From a checkpoint of a small transformer trained on Wikipedia.
Size: 14 layers, width 192, MLP 320 SwiGLU, 5.02M parameters.
Architecture: no biases in attention or MLP, untied embeddings.
Training: a variant of Adam for these matrices, 146M tokens.
Each number is 128 + 24 x the weight over the matrix's rms, rounded and kept within 0 to 255. Layers, rows and columns count from 0. Numbers have three digits each.

# layer 11 attention query, 128x192, rms 0.0674, rows 0-28,32-60,64-92,96-124, columns 0-95
130100120119153130123111137126074140110138116144131119135134132130140108130141141127141122147125138147137136136125109121121100106130111118135125122154132123120148125135123148122130119135113112105120119128134121129151121102120121148128135119105112142139129133107117126133134108136129132127
123102136099143119124110144127076135116163111133138111140120113120141117129127146127124151152145148161146125138112101126106113157122078129130120098175105114116135130134131139129117128139114108104126120142141111131143108108117112143135163093108117142161145136108111091150134099146128092127
139132135119135143126137121132140120138131133142122099124132132120136130125134119131125127119125148124136142106125109115121127128105123117138131136133124152137132105129102144126137133145135140116125128125128138142165129129157121126121109113141141141115130121142147120112147122135120092133
109121146134124128119129127120168126140094130121130146115119132127082135128117122120126123125136130104125121125122151124165142113126149132095136113116102144133135158126122134125144140092151144144138140130084142131136133154118127129149132169127093092112140129152132146131110147143132159142
124145137132148165132148096131161107160102137126126138123141124124121148116118096136123130122148135089114128125117143131147144121102148107101143116114134135107142138124094129128150128114157142143131123126099114128175112198133135122147128168148124091096136134149144104126097133154140144148
107122137091110131134135139130120097120136181149143157124156127144097082106147107113109125146139149133100156105113122120128088142153106100132151132151157114120119153136118152129085129109124128156147139117123143133128109114098150169139140084148144108092145123140104123111113138173073085140
125118131100170145102099146098140143124135097113127100130109097090131158153104050098155169163131131120179114111105110165082182147069118153164135158135099147142130097150101149150100104088107112141132123166151149110156132116166138144117164096091153125128117109103143125158101107083201124114
132129134142103102101125142151164145114153126141118150137138139131129136154127116111104130158129088134111113124133148150099156159158095168143085169133103142141147142172121107113132138122090113113131126139158154127113111091089118143088107092143107118148089104134141143160102110150116142120
135121087105155078140093163132136128102182145142119152154134132143124144125132147091157134169127127139135126089102082097080117158125122141167113086135077188161152169132132096121112125124079072130111093140154171116070119059118120140111084156120115164174104144146073165148117169096173124104
119173115132107169142165135083130119081103103132122072105124071069136069159131093148143123143176181117155105201127127139150152129105166132124149163130117139096107126137086114097148135096192139111135150171107080137115119145126133154139173117117138067086164093075098081141159092175092124119
158120156134118141133168062131119111188128135138145120112154112087167098126121118163116123115147120129125129119138126127188128086152120139149131128092119146088111151113128121152158171154166156143120145161090147176140175222088155176104171138164106092090124171152140114088137147163070133136
066134152197090131116151144135140107111119087129146101112126102140127153131113135114130126081132145122086121215139132081143110105113144064109120179109095107112087145148150117095103123135165170130137183098096103151042128117114188100119122091132173151140132104174129088138152160138138101149
089108147118113128113160118148136103145100193091170113117175123108139085137173065133101167152154118159094153145099110111124109129168116125092142087144116117166128124148080129150132096154105132161155090144108120162125159190124130173113148030161072063099126169143096127119079099158073044180
139162162146103153127109160119120155179104083135150113115036152150134150179120100096173095135103167111157119129144149152095167118131131087169122141158130162169091129174093106088182085093101105127145055108145171102178089102166184073095126096113154091120132115091166153120115156121127131121
112118120129105104080104142188125109151152161169127117139090192099154165150147125121118143125129161118123124125139114129198197111192085135134061130130091177092150131119138162093111137090145146125146114105098169087122135095098125106153132160138116105163134125138143127178121083119109204105
101133152197124107128130128115140098132177153124169127093086043089105143142091104123176132176104148103123102171152080204083166143100130111153113165112105138122116130170109095140145080110108133119158156160158121170159138143133197150106082141097174090064132071086075132174087067105153131118
111125132121133128137123136127117137118127138149127128144135129131120111123121134128131116146124132149124133124135099125130123131112131126124140128143147128133143131124117136117133127132121126124129121113119140126146148134138121136127123130139132133125128123119123132127125136140103132131
109084123109133129126104144113093154101147121141125124148122120127139099145152123134142111150116153148133135129132109122126106115134115112143120115158114119135142119129104149135121109126099106107115131121141112134154131109116116152127138107116134159150139125120130134137119105133128119100
130156138145153116139135092124175109140105152128118137094130145146100157120105115137119109123139123093107124127142157141182142109132159126124143140096126145126116138124126113120155141102152165144155138118095146131144130168119139106141107175148135109086134123153151161098086153129143195131
105084135134126114122110159127082158079153113111135148159113102119114105144127137124137125166149116163146128140120142131128135133139095137140116122146117119126143108121128136135100127119089115126121124130143119122073111095119110136131145104096121135158123126091118127154130109112129115109
112097144132138124119131138143136147093106110116125124128097127121116134127086131131138128146106100142148123148139134153143153137131117122122096123114131153117143123131115146122143128127119129127110136128115144132080145118124115108126128146108102111130116111131137142161147113130146150131
121145154129107153132163103138133144170113104093140120120115098129116118141125124126116140137146164103122111148120172144160131094096154109091157130114149119122156097123115145131167130119177171125104122128102079137183103218128111110145146156141136081056125124149136097141064112163118110110
145169135167119081138134122138175108117102110163102120099108137173136149124125090123118102077122139080136116112155151129126136176107146162177057177097140143123068111168128121115147144110120126120113115183141174091061158119134139100083072149141127147086131086080140151113175140093116183120
133150126169113114137150140128117121098160098109134157146099157144135134114140130116128141116107152095119133095121172109064112135168133103161133107167106153126100138156172097100136122123092121133151136152136128123122140118163134116116123146129138113102122119126156109052145186104108169160
104132153153137129131144112134173103140107140133142132128128126128130151121143116154128120117134136133106127193153129145156103135158111111142136193103143106148147134132130152129160135112151154146137153139128103154085142116123151142133120106119145141092124130119082109108112136134064118133
103136091155146071137121113114133116150152157154103120112125169112113147148115104077152117126077133095137123105129089153129164148143067132159159166140116131122127133128159124110118129092146123116110103151132146105128112150066114148147102197121121144124139093141159156159100124130154157122
130102118110164098114118111103126115130159147154119105111139125122137101153135100109138148140131125145143145122128130171131138103127115145143125094098114145114155156169112106157151134114117123110173104122124117131147158136129119131113130106109117146103142098116134151168119081113105104128
153102099079172101154135107139150143099105130080113192129175191209136140099106115143113104077149133138078133096092112197095116157124153151114142100071105131152145078083154134138143117087131105122147119119112132126173112149099071107152195095159183121137134170151138079083147143060116103195
144118198130128148123140104106133108147136126092179136125087099104185098131120170129145111109162136178138106122162135154146133109095144081145102130072152118140123092134084065152178087168105136184206127079102094179178177131171176088123122080079225161072097098110111133092124136099155118120
134187047229112075025078240017020217138140099185000112203073161133211129203202144060187130234163230161199060163072087149066181083154114060177152095211061197181090197160159070096140040060041030059220071159203197025068078115177053170182071055084181066147201049064228200146194167078052127069
151169105119125134105110162095108143124140098146091129157119136124150140130143136102152118153144160145134105159139074139097155100161093098114152105171123138123115123134109108123149127104103113137174115136151130115125116130122088105127112117108149102125149099111129150133144143106120130133
126112158108113118126089150113122167112141104155102097134115148146146148120136108109141123148106148148116115124120095166117137148148109128111137151132125142117155164115163136119124141133096138097168124118126151110126158102127119126122110124105124148146123127147137166140156165125124161116
096126161101098151142146111195176117123108144094183149116121138127118111121158168158095176098135103087115141108149160108179138151117159107132127158098108117129128111147138139145119152167161141128081140120078087156158135138128171107105135170156099139125121148184122124134096091148137106160
105131148126132130151154088158113093119136180109183129086164106119081119122082122152098145085156100111135146154126158089144111133092149139117137152111117093110131101119132150136112144150195130156090143107089072166157129160119170102115172151129102153118108165170122133119096119159150129140
132155117139090145096088136117132134123150123174095119157098138130161134124183135125129167136153129137123095133117092132124144118135128132121186166138091177148129195146158079111152136096102121114167114113117141135187162144138121106125100157138125091113183120136167182129151122134149115146
133130134105162152151153128107106131129110133108128135109139105096139140164137100134134137107122149126142168147127146118135116098133105156161111110163130134134120111147109143135108087174107152133123128110143123108096120112144151156121133140117117153131094137108107110147129133136123140140
131165123149110124124086159102153136140114105155097132171148151117130124145152115132136122159117134141119095121127097140115136110165141130093126093137128142107105145106082143077136131095115125113163147161146131078111113147136100156155142115113129129121112096091130123105125156137086156098
170147090152109134111120167098112139115144131150067109139091111132162151142182123106149099173145167132144107122113086136094159139144112119163101087150137183164143155119162112117134155129073079112115087153184150118122167124114093156168106125123160086156133124064134121125144122123109102095
119129162169129106117132121121142126118110140153119116105142112137082122120123129128156166087121147120122147143137114113147123124093148076097145138147129113128094167147140147123144090128160139128114117130127142102146100126169139133113088126117116148139160122155118138136106164160118155077
096084186118113148176178048195163080130124196095227150067159080117063084100082168193086157076108083112092210106192178092182082138105138130143116186079148045100116114117117136167102165218200189197080174105102093184189126193080182098083170137164079176093110185181089093112077071144152144163
119151135119115135124132121116137146122150121092137091135154123132136163136126122144114135084122118139122136140113132101127159144125130130122116118160121142101093141140124171150129143118139136127139144137131138123133109157149121109122103162114134092121102132136136132103138112115116126131
127132151128092115115121158109130105109151154174097116174143139130131138163153102127109157175115139110140122169143091129129116149087123107122133128154108158145116146150128095120146106129100118111143071137111136093135101124138109133117137096131130117146125112088145179166112155102143134158
119146131111157144133123169102149116112113100146125105126130134124189157144155116133111120145098117116132118151124116148121119130133150094137161109132101116159141073147135102105150142121110110105131125138155134103109107137125150119130133107118122098155148138111151107160153163147109081135
110139150161135074109119123167119139123086128123166143088128101121110118090075176126142129122096097092088167084118175151114145118138156092103128141107202146122128093085097156146112133114157136164181138143100131119138143139120164097138110137138146122123133142125134096131120123169173152115
129150138121138134118167090152139107159127114132142113130135107107121107131123115122123157153134130130142157102138149155116130124160144099135126120104117118100134150121094124164130135114136161131140167138129107137150187167116128141107163125108146136105124133145128099110103128157134136142
134124145142127102121102133114087165120155133158092128161120111135134130160157124113141122163109163134137092122123117120106123150127113138157112119143102128150132158124130140121116129117098095102143119081162171095119138133143105152140091116120120116133110136128147167164127122103145137096
136106148142106100086134145091102164147141140137079128169102124115134121162177140103170131152132179144150108140104115163079141118136111132118101110156118143157135149112113110141144102101090141131145158122161175113103089114142087142144101086108140103128135110087118185152165135097101152082
082109158115096137150139092171138098124124136090187111130142144127114132118121106128108133101142080109127135118168122118176118124108141125105143153085129101126115101122128137116147156178178138123084124113067086174149160131112158107128151155126123171119115126166142108101099136153124109165
140123097150125128088112158100114156136115111162076149158102113109158133150139139113153112149110136137154107145113122133093161110144108125118121091151130139129126150146108106100135108093110113141166099135166170107103130099133084132149110131119148091136140110098152149153151121123131137141
129130103102143125122167126131116118132112129127134142108146116118120122136106149138142112094120145141129134166109169122141128134104127103155119119117139128144127129141113146145138110123113128149131149122153158136096088142132123105110146122103152140122121127112130118122105113132162127125
137140127124132122121138115145118129156132140116143113112112126111119121129101137152100136119119112133140102140106126135119150124134127120108144143124141128111126128130142133121110145119147128151145150113115106141139142155101145118119154147143115131132132157184156157110124152178134118153
118183094114141095129111112099122130167134114132133077115162112121107154119068126097167103117140114136119122166106096176111139113150130108140127171111135127135110111136108139115146137088153145124148123132098133136133109129134154106137127153091129112116148098074128144120142131142152140093
165165152115153143123117150111106090142139114124118072103129139149144127105099115124123133128136121130157126133135144147114149160120153154134097174120137147137148107116131120142108124153137133093111155138128144120133109154138112157140139117171120101103125123123145106103137129126110112097
117130144149114109131148120142138141130115145155121147121135126137131140119105153108121139129162128106119123176130141152117111105096138126131177150127141113137116134145154099144165122115141116119173110126114110116154098153140129074136151114135148112126152133108106142135112097117151153153
110153135107126145122126143155113122110142114091126103115109149103122133125097139140141116112139103126104131095125126142108133152153146109144125134116139113129121096085135125144123131153099132115096127148136120137118164105128129165129118134144126130115135114159148122097142126134121107074
123109137123130133108131115120128141126146117142126119139131132120123133141139114140115113136116128152118131118155125158124133127106138112115112114129116115151135132124113149142156126123115141124146114126153131146117119130123128117149126117133137154122117145139114146152098126119144143135
105125167134142130165142070156183126148103121085185187105132106142105119081114131170103151081119149112111159110181125166152093129085111142132092134112140114136146092106140118115090166147150161152117151088008117183140126139138172121083138136149133212135128118146080082074054124136169125157
126114149109154137156161069138156091169106108115171144124124134118134155102144130149133147105075126149136149078168148157130126182144106125148105172096085147128143165110101118158155141170152135174165132111135182162126143114123145131100142153127091145100083117100133092107100115151170139139
125130112130109137112121136126126153109149144132134097153142116138142108139152151134112135139125147146121119169138117091105126123124130121120119138170103123123118145141128139151107116117128116118142120123136139125116099128128112147120149132123129103147140129123123128133143122121129129139
142109107138146136100082183110100179116125154125123108173110085119160114151202120103161149149113149131136090147128104135083128105109096132174127127179105130140134157125118143126127125101068105104131125135163155117120120110105107160116118055070137126169145128098139142146132143104071133114
117089150122149123143145105153107087124132107128136106110148145137110104093122109156117102109145123154113143144142127119124130138114158120120125122100136121128135130122133117141129117161145150126067109126129097145132123135141132120125134135119166109115123129142097102129127114147120123125
109117139112107104147115117132163116117100139126122129124125135107133131119115140152146129126111141088130133121134127140154136143150110121133146124133099138151115140128139130116149136133140128119147127128103133147125115127105127142118122173156106117109102125123133147135138142119146141143
093147150145127129142157095147136094119111140147143142110154142089121143123092129165107107101103112149110152127137131125167137115115172119086151164096148120132113098089109133144132156170169141155089133106074091160168124162147131100118115186147129118111105157140109114123119111158125123137
151118112118097126112093134121154110124135149138139170141143122128102058116173157137120157160110132115083099118169146135212120160151131134127105156140126140120151143163148109154106138105135146168099142121120127143168146130081119142114143110172131096145145118128156181113124146138077109137
112159131102146105157126132111134129108108091139133133108133115129168154125076107140119129122136132135148088146110149124098117143110130123121153166123138113133130120103134141125126116126124132094128136132178155138080137097137139124142160128101114182112100126121120105140159117122102112112
124162141148116141116104151111140112139102134154101103112104142106140126102136095131099127164153113156143095149115126159135141121151111134155155168180118115145107149124072154115130128104118118086144115169170119084111127106154109142142125090116122163119130137123139132108137139142158152138
137128116119117114119131143114166142107172154110119149142130102151138124157159140124160166131133147126116085122138136124096119152133150150110102119157080138136132163161146103100104109108101116112151092129168163103116109091093102164122093128122123145126118117129110172133150172124136117128
183169115156159108132138144158134105110110120161109107141122121076125091130141095159119124108095120100128145149162113129154105099105131085101162157112146144107111142135109151122135172175141111136068163143091090126138115150153134116160157159127160086111179095115127098119106112151096113147
125091176146098141186176041125109114149143138117168180114179104104118089128101156177117093129121116130080157132150130128163127113149121145152114097084139093106106105079170150141134177183189156151094155112090100199126138155107147157116145172163079126104102149142093055064125122158087148108
144146140133138100108128151130134110118121091138127138113140122141126131117102132128103149134143126132120117149143133128139151128126156141112108139137158142136139114157133165115102139130142114128117142140112129098149175122129136114117119130128141159151141115144144136127123119153109116142
083101158144108103103134155127118141134131133113128112138144118134121091107155141117146134147156139150089134148099124101153161130127108117166115140110125163131139110110119144152115132141117131157144131144140168150125104142086110149103121070144121084116140160117142160164083122115134151143
127132165124142164131125129129122137135129113129149105102086142129149152129126119146129125131100153139139129097136142146113104101109139112149144140120117146149139127131106091131132128154118111158123106117149170126131132107142172106129121077136105104124113157124145105120097111126114149135
128140147146154098122121101178115114120127132140130139103084158152157133147142086143138130127139114131152161111136114159171143106141128155175087100161154125090141155131105183132099132119118118146165078097122145086123141156133141135160109109134133118158154118138147118118105127149180146137
118146132148130052140147094125152104158113137125176104078103079120127150087119162131125129154100144159133110104137118165099141118115150098116147146137121149140089148157120111115107112108141153113160136135120127161171171144135195117093098138139103152093139145127087100125112140140143126146
128113121127123127121134130138105147112141141127125140133152131116101130145124108131120112137138115126132144133111138119116128162115106128103139106137136120122131132129088147127114112138132121145119120137153104135109144141119125135140134160120123141125144122137119123140136101121140137119
121096119122117119123125140134103142123154165130125127145124106131119099154151111111118113150152146136115132145125128108101129156126098122131142126145122107119115145122117135141111103131111132123134118137161119114133099135142129152127136127108150140135155132134134105134139109129125133101
104138155112141112173145097145128090115105127134139145109154153099092132102087114142123134122133098116111139112142141115197129133147163135106138125115144129116135090120126121127149146138169143157102152128106093136159121124139133109132141173172118130091107145180121115121123139147148151150
147140103141113143095109184102132185144136126100119130161112103146148141152160125094147144141150158138161093130094126158104136121115068143156118126175105153124131174143117154099117104070060129130171121132176170112100124139113121145130137098130115140160151109093147185173128118097140127127
154123109107129152149110151139141139131116126111130100140107133151127137115077106119141144107118122131151139140110119146096152130121124114139165118133126141109162153152139118075143126109124117141154122139134154120107099125107132132155129155106072141125103147134153126157135139150140122120
122163135166131119143138107169163102166105104166145127090113127092112131121128177147139111098119109155124132132117123162128123136125156128117146153111153117126098121120157148113142159144146177111059154113106082139144110198150142103132111174127112115120129116135097116144084098156108091122
145185152100159128159121106145143117138072054142114086091112147171152164115118119148118122097135097124164166113152127156093149126144162147147152127100169121130130115108125129089122151127133126121125105146080126119128117143150162104110113134129162149096116137095145125101085157125151132120
101174132094119108156141124115151107138144116171123166118110148101113178117139137139130132137106140165108120086138161090115133154177161150110131164165132094134108083150152101119109130108112142082153142145119143111129118127164134107157109144133091121109116134140109125074131180135106126155
111114147148143127106119096156138139110119114150127095135130086116117151117174129161138155148111137110123143154147128184138132123133147114118166143143131130150107147136117125152134125110124128151136130124111129131159149145121167093129155135122137120092145124120136123108092108136125157146
085132103116090116106138106130176126149152132093134150121166128107115094160090140159127155132150122112119110127114130124123165176148164122110158141126127100132092124120169142110163133153151120103095149135166093135107098111100130099110125201146115151105146090170138126111121150168102120136
154127131118126108130117115108149110133108128150111110116146126148137155115132106122112131163142131152153127135115128144115120113117101135136146103112132130127125128140122129126152139097126146131138106150119119120135132152118116124126127121161127151121132142119125145141109122123116148145
131102146131136085181137103154151106078134167101116208131121151143158118110135117164104164122162070095116129182136160177129123135082124100081099115079146085133128111087097102125104140088136150159078149089071096161168080151126081116156137128174149135123142147130064106070106114099128070147
133154172130150099134134076125146118152120136123140142115132139119128146108129105086158115128090120140160131110173123133076105109092125088102130136110148143167087153125108147138145126147127140171129123102105196144179115150124152110136109121138159150076106147143109104093094153145155130164
110139123114097137136108177091069184120173128134106147197113080109167123147147122131159115176125181123175100101115123117069087116127087108152115095132097139137156104095110112133120119118060063079145156105172167133125122094115115148156079082086149144151125140091121138149135118093103086100
120130133119146158103093159077109169114151128156103133160100110120133151120135104107171139155113160136156109116127082161106126126134109119155090105147121146137135120109110094106136116103084106091149167118177147115135125138121088151159139109082124147143114118086143155161138124132122134112
112094147124110105144135130117137111132101128133125133129139138153147131115135105169127119122122126153127124119136144125156144126124103139122119121140143144110151138118133126133105128138133133107131113126130148112128144117147140151109119096132112150147108164160119155117118123111149090085
139122163164162135143154103158153093140132120132149142105149108128132094144139165141108136140139108131105143149157154121135126134134139118110148107125134124119124131161122147123136110109161131152103093143112118139116127146131128116136133170163123128114122157163126109110119149146113145139
143149138132139141135159101168180096131125139114163114054172121130107111166090164130085129086142100136097135143126149108139115135110179141085155141121146062125090106135109171131101139139173144156143116136082080149150114171138167105111159143146106123120126135157134083132127128175106129161
174133114171119148124082115108145136127157120208117195146136105121123130179148134115137152167160133129145098052133149141152143148150135118121141108151133175117152121142139073135142079099091088136111145125142148117102144130152131134159097152154151120102138157153170191103117140128109136108
153147109105126136151133152104071149138112104080134142119143117081154155168128103153141140131091120119135135182125125125086106122160131111128100117142159158085142117129155106134091141131146140121099102079135125148100127115116129129147162109112173157145087144119117151165127094098105104114
126138106108085127078126152104170137148090121129113105118170152099109117118126092139089122135145144118152110136118130164147171143157114136112152136162110134113118116127126130089133181066136146116156163120151094088156103151108107154157129110120140154150117098106142149154132103122115136146
133144113108144161143117135115125153094144125159107153175086103091156136121148121134168125122102148141109063088165085145106111122138125086164129137117090154137135124110155128131127130105074095107112133097116174132098095077137099130119104102137128103167128137092128174128130132138122127101
120113120148136089126150144141160134111129144141110102097134137147146112153145098128134113125165125156158113114120127067151134159137164104099125166163173113114074130144153140171148139161129112156119144134096147107122170103149138130138135134147120082138152128137133132140155114115116150147
132135146115121159155177067194160089163141133109174104059152100154108084124094144148083094075113112150063192143161152089170076135122145144102156150103164028117099115126132200124109177182187151158102122164086100196169117158076167141100151151155055143127113152171085088066124135183112129107
131152150117121124124143141127151122140147120129135130092127094115134142145113143147122150126104154116147099117122114085163143153140155128103128134191127095131126178118128136131137135103150157115124114157135120110128131135153119099162110111107161132153131144162126124124142124114136143144
121103141120154131119084162102079125154140133160122112153135121151156117082140110097112119157160163130137138185120141150110151107123122122154118120126108173144159152137141114127089086140114120128146105130152150123122076123137128138144107095129150142132156141130125136172115158113144126111
147096116132125146122136146129111134139095094127128103130137158122135110118107121121105131117130155153189108115115140140125138124105131131133154136149125148152126129136110130117144146134136122135138094102170113110102122136137147133119156122134127127155156115122162153119135114118146093130
094145174136121069096112112127120108079125104135145116118113127152147118122099136142124133123102139152109208097130110116172147151140098142107136155099205116091130175118117196131094172170168103144150132130121077131093181151124149185073091129160117105150110104156143145131150101141125157117
132141159099106124130137126132181112179094122125146114101152119106128147089117145175096156135130130142156099097148161151147167148138166129129096165101089170106108100160120059163137141090135163111134136160120103148177142111133166119119173091141131122120116140101099138121123117139124106186
118125118145102105133143123145108148125118142100130148151167116114135124158155131159134119133128150142144141159130138088093107144123118115125145133142125094109130110123124152163083135148112107141127128123129134125118127145113133150102119111125129131153132132155121135118130117121125116075
109140113142079125135099151073098158116151131108097166166124093089151136140175094154172105170121175125162103132127104135069141149132083108164099090141107123132126128092112133117125135123061094111126154126169192124103125100110099142129109109078164135151098138100139157136127107084130085073
114112167139140130132165075183169099133129127116154111073149125119100096129105148136082130111168106108098184147158152117152146133114156154104151144132143087105106126158119155145129140155177166160126117128071070144150157141137165099123137161160109125109151126188132063110127153159154136175
127161112126132128100104166100109149127147108136112163169100113110144146120150127112162134150111157147171098134101103148130115130115101102150114113120123174139153133113115117116122113119089108098137131128174150117098112120120086137137138109129128110148136123102148174153134106125093115107
114116109109116153088117148132106110144142112132126137153079125141146140143083097128141171121130136099126131179091120142108122147088167091116138119099096121161136145112141122111124132144117108125122116130148145112109110153114093130141115127089134131127107104110136117125141113134170131141
142128110132101120128141084140147093172110086125142099097142098108149107119105189170120140116145105152122095112136186146176147108105130109123130129124109105151109146140152133169131134143159160118124103166105060146130087160157163103151133138148127087132120143146149158111114132162124107122
099124130112142094132113146159137108125056130119114103097067205153119114160086086069139105092139093115138172144132121162124148099128115174144180130091142136162145115118133161094161133146155120121143110114094112106140144097138149142097120172117128111153113108110165175089117150094151139107
150134133107130095171104132114124062147120137146129111098090139116108177125138153094132112142128120124127100134153155181159113143127143160111113102103126133097097117138167082128160094097116151104145171121091121122175138111128139117119098130131136112096122115108163112119108141127104130130
136151128136112163155157136156141125148115122116125150115135097118083164121127151094127101101123125106108139152107152114124171128095135125133158146141091125139110129151134165087144149120122109098114102118107116120113139151147147103151143175124170154127093112151124125098103134139143148173
119148173110137167131143142155156142120169156125120099160107152140138086095143151092126179128136118117106123109113131144079109083138167111161220160132151106125101115143130125121187124131129090132148157085122136136152146094098159142097129115122113148087142057141146140113138162144152117159
150129110112120117134117135119132084161118109120118122104127126104137165126134117118135092126124135106134130129134133131110142117109109115128108137133126130129119127122108122117150116124127142113155117135137154118108107149121113126138121135121153142110117155140104149131102119096119102126
132081159117127127157125071184148132145118151094144161140137143143149100108115143164082133110142127113082202163163118169117150136104140125113067128096112135120130069122125120115081125156177150157088113079061087138157165147123126120161136175171153160124118121136073091081134112123151097192
164134145134097114126150101115142139154131159132152104158171113138140118122113127130105116142135104138166107079161139120129132107142113094125113135104111182155107132136142127123176134115129160201123155094114176164140083135127155125100161104119135141091117148124133138127076183116142126161
# layer 11 attention key, 32x192, rms 0.0666, rows 0-28, columns 0-95
148140111129137139120121164122123120110117125119105120128130129120148125153121144122132141136141135119126130148102136132133124120125139113126149138130131149137118130149129127120160108137115115136138096159137121107099115146127105134127138120127146107158129097103139119121152131112107116133
157134121128125128134167114142152102117132084150121099083126154125138104144109131153089133112135104103119131119124167097165123126102182124120139170089154130121082124184148133144120120137138135147143112139113126099126125128111128134095148139134146115165164127141118096115112147133121123127
156133143103130127099093152125124150145110142115109165155140096138116099136146128101111121149127165148147131137101128122128138141161120158135129103163126106118146151128123134120159115116106131116130145109158135140077122152135133148141124121129116137140127132118126148133151126123130105125
122109130118122124147156097116141114123137155141145158133154103130118119127114127149123130119124109132098135114154117120131108151118123115112093164111135115115136124118110127150113125136133133139103127121124127137152167117104113149110127155139128153109111126134136132113125134120144167105
105113147126118113151141087148141124144146134116178156142150126119106137122121159162137120120094099141091143108154132116139119131138107147116116133115148127125137117096121153132119159156131150159114148123106146158141165118115129116107119159132119173099088132139117133122104133122161139125
134109121126157115177113101121165139105144168125082145147104119147141128137112128152151128148119103127133075150135117161150134121118106111153136098135071146128127150137130092119157097156088145167132123113139122144094174147107076165147122129126134128154109094125148153140136115112154114113
133128135123129111122138154154093095127090119096141117122100116149134121099121134101111138127106141138123107144097131103072124134108104112117132135133139121104112164113117120128124127142162106121108135143102156107132134146136164141116111115109125102146177133120093104129144154136118129150
145140128127171116127147126129094122140104101144096080098137125133107122129117127125124117106153125121148107159146124113106123095149130119161115146111159129174122109100112119141128117109101115115119103156125143104144109126137118094129121113114116120127142122116134135102116136147099075128
118134132087116119120126121099119135113135127144130118122137150141137106138139091117146117137163098125127113154104116136158127126098125150102122112142132105103137105138120157122128102130125118106125126135138116135114094107127141141125131126143132128127158115115116101146128156132124127112
147117125088133177158129135100142127163166136131126110130141135108125153115112178160100125146075123100125119057105161106119044164120125093151101102135128146138072151123138155104127165146121156133096161109114111148109122108151115105118115101101137141121103146151073123138105121100104168130
135131107106146131120130118132129132128135151129169154130125111139129122129127139126133123141112143153145119119138115132138112129138130117131118131138114130112127117130139145137136128140129136137133143108146123148143143134133133123132127151119136123141130126131120167121119125116128126129
080098134116156127147145097167084115163141132079185124121081144130138142088083162097140149148124151118121184128163163098135092096133119129179089120081139109131142134078097058111110125179137167171099165074147125184126191137058131107106108148164146200154123151176094078141102125112168133161
117095185136156123126098060176197114150137156103207154111175113112128146097090137113144149142117115114071190105153135111128079158152103145141135174109111124148134117123113145161110172152139153123126161065144135192155128152127119113150098122131144131073068166166068148112099138135093122140
122133141083118087130143105151150131144134084143152110110142143125152121124117119113123130093112099125140140057098129137091126144120108169156084148143126119113148117140120171134087136081129116114103124128136158118144079117078118145117136152141142151106129162130173149111095106126135147148
154142068135121131111128181128138154105119152160088091123116120126138117146158067116137081126114149177167144159115132139147139135092155138150122151121130133174149142155142125102139118131117109134128096154198130081133101163131120158132148089135152147192098121130144157154103100105100092126
134143128128144108100104177092107153145119121128103069151109137122134160125123123110125121123139149166153074142110097142113104128149115111170128136131125179148142161169099075127141117080096119122161128146145145101136133117111118140134122128094122126149106100093140134169133117119142100073
169136085149151150116082203100122147112136122151060132166117139132140111163163123110136099158111162161154111140082124139114135129146123089155133114141096153144132150167143116117157094100091100130162095146159137052100121134165088162140121088099146069179150102093151150152150115100081115116
128133110130135161108103162122120128122121113139090110134104120126133109156128141118125113169125172125130095140092157129124138127127130108125138105142110132124106130176160124111147110107124114134143111131144144101115126162140118128129132096115130092160162112127140139160123114122128128127
109107146140129117147146103116135132139131165110154147136159131135118137106130140133102133119104111123106151086159122129129098152136116145115103163099126132132157126103096142163097136149131137134106154118122143150130172108122133133128123139128126156113106137152118122101124130125137166101
149141103140112161131133158157152123124117121155094133131096133142142127135134128116123118157143152135133110147113130130151129086135143083132153137165127133138107143170136110106141117117122117123148111149131107095140133162131106141109142103137123077135157118130125128138133125130117104145
120107127149124144137142123143132131141153104153129105109124164075161182140102128106119143136138184124128126101122107127132120108136126138136155104152126133111093112134142083140095112161157145094102101122116149128116140147137135114148134140144100098135159123171109145191133119126112130161
122119115151135135172093121137138134139134154132152163163153147097126130135114165133134159118099140133091139102149132149147132124126126109155150138122121122132135139117091176136120131143137138137133130108145163147157143132138106129126139132116117157104082121146102154136104139086143155135
147147145088101087129132158122113116122110075108122108127139144127129125111139100147128122136146104134150113149104146126075140126143160185118118095086144166112160126064133116121087145113121120111135119117134139154067124127113124137122142143124109154104132139155126123121149110131143143139
084123137153097082109136107135145163115126132120146166142162126108091120124154140159140124107151075112085136159127118110110141133127101155102084147110110135126072128132153112106101156150104124147108139128142119142116089091149135085100103107125092174099137114110106117105147122164173124155
088160114105176113181125122122148097167102182078151173137161140135079169104087129125189092114103173125108132085210092134101125109182074111156105132131085146107148101061072134158140144093134150130144152113090131194158173113126143108134149171152123149105093166139096210135076104136181124123
107076146148100134120153112103080098129124126115136113100139131092168106119144109125139123123166110107120115123089153141114142094150100119123103126117113121115137100113141082148118119100126118113132124159131091116102127085109137136185116079096097098152132106141083094144150096158136139072
178149087111208163088121207086072117092130109219020025176144168136224079206091112078114147182250077143232107204022130141137185082150140074150199089097162194146097150177132049120177097054126065124187056218120093037106083159157071179211091061077152017178176076095165105185170145105065039118
163145117122136121150085160104147136120113079121098124153115092133124127137141133134151105119116113091131152135099141144118100136130110130140146126127099130133145135137118148101158112137108117124109148134151144116114072141141112131136123115110124083114146117126135136122178137111106120145
122158122099182131136074151124167127126147132167145115121107096108158129114150141138147111154146131130163107113139123139137128134105111121151117145142094118137114178154153123104128117112070130112138154106108123137142114154106136121157090138118143107130115131120153122165111092104163125130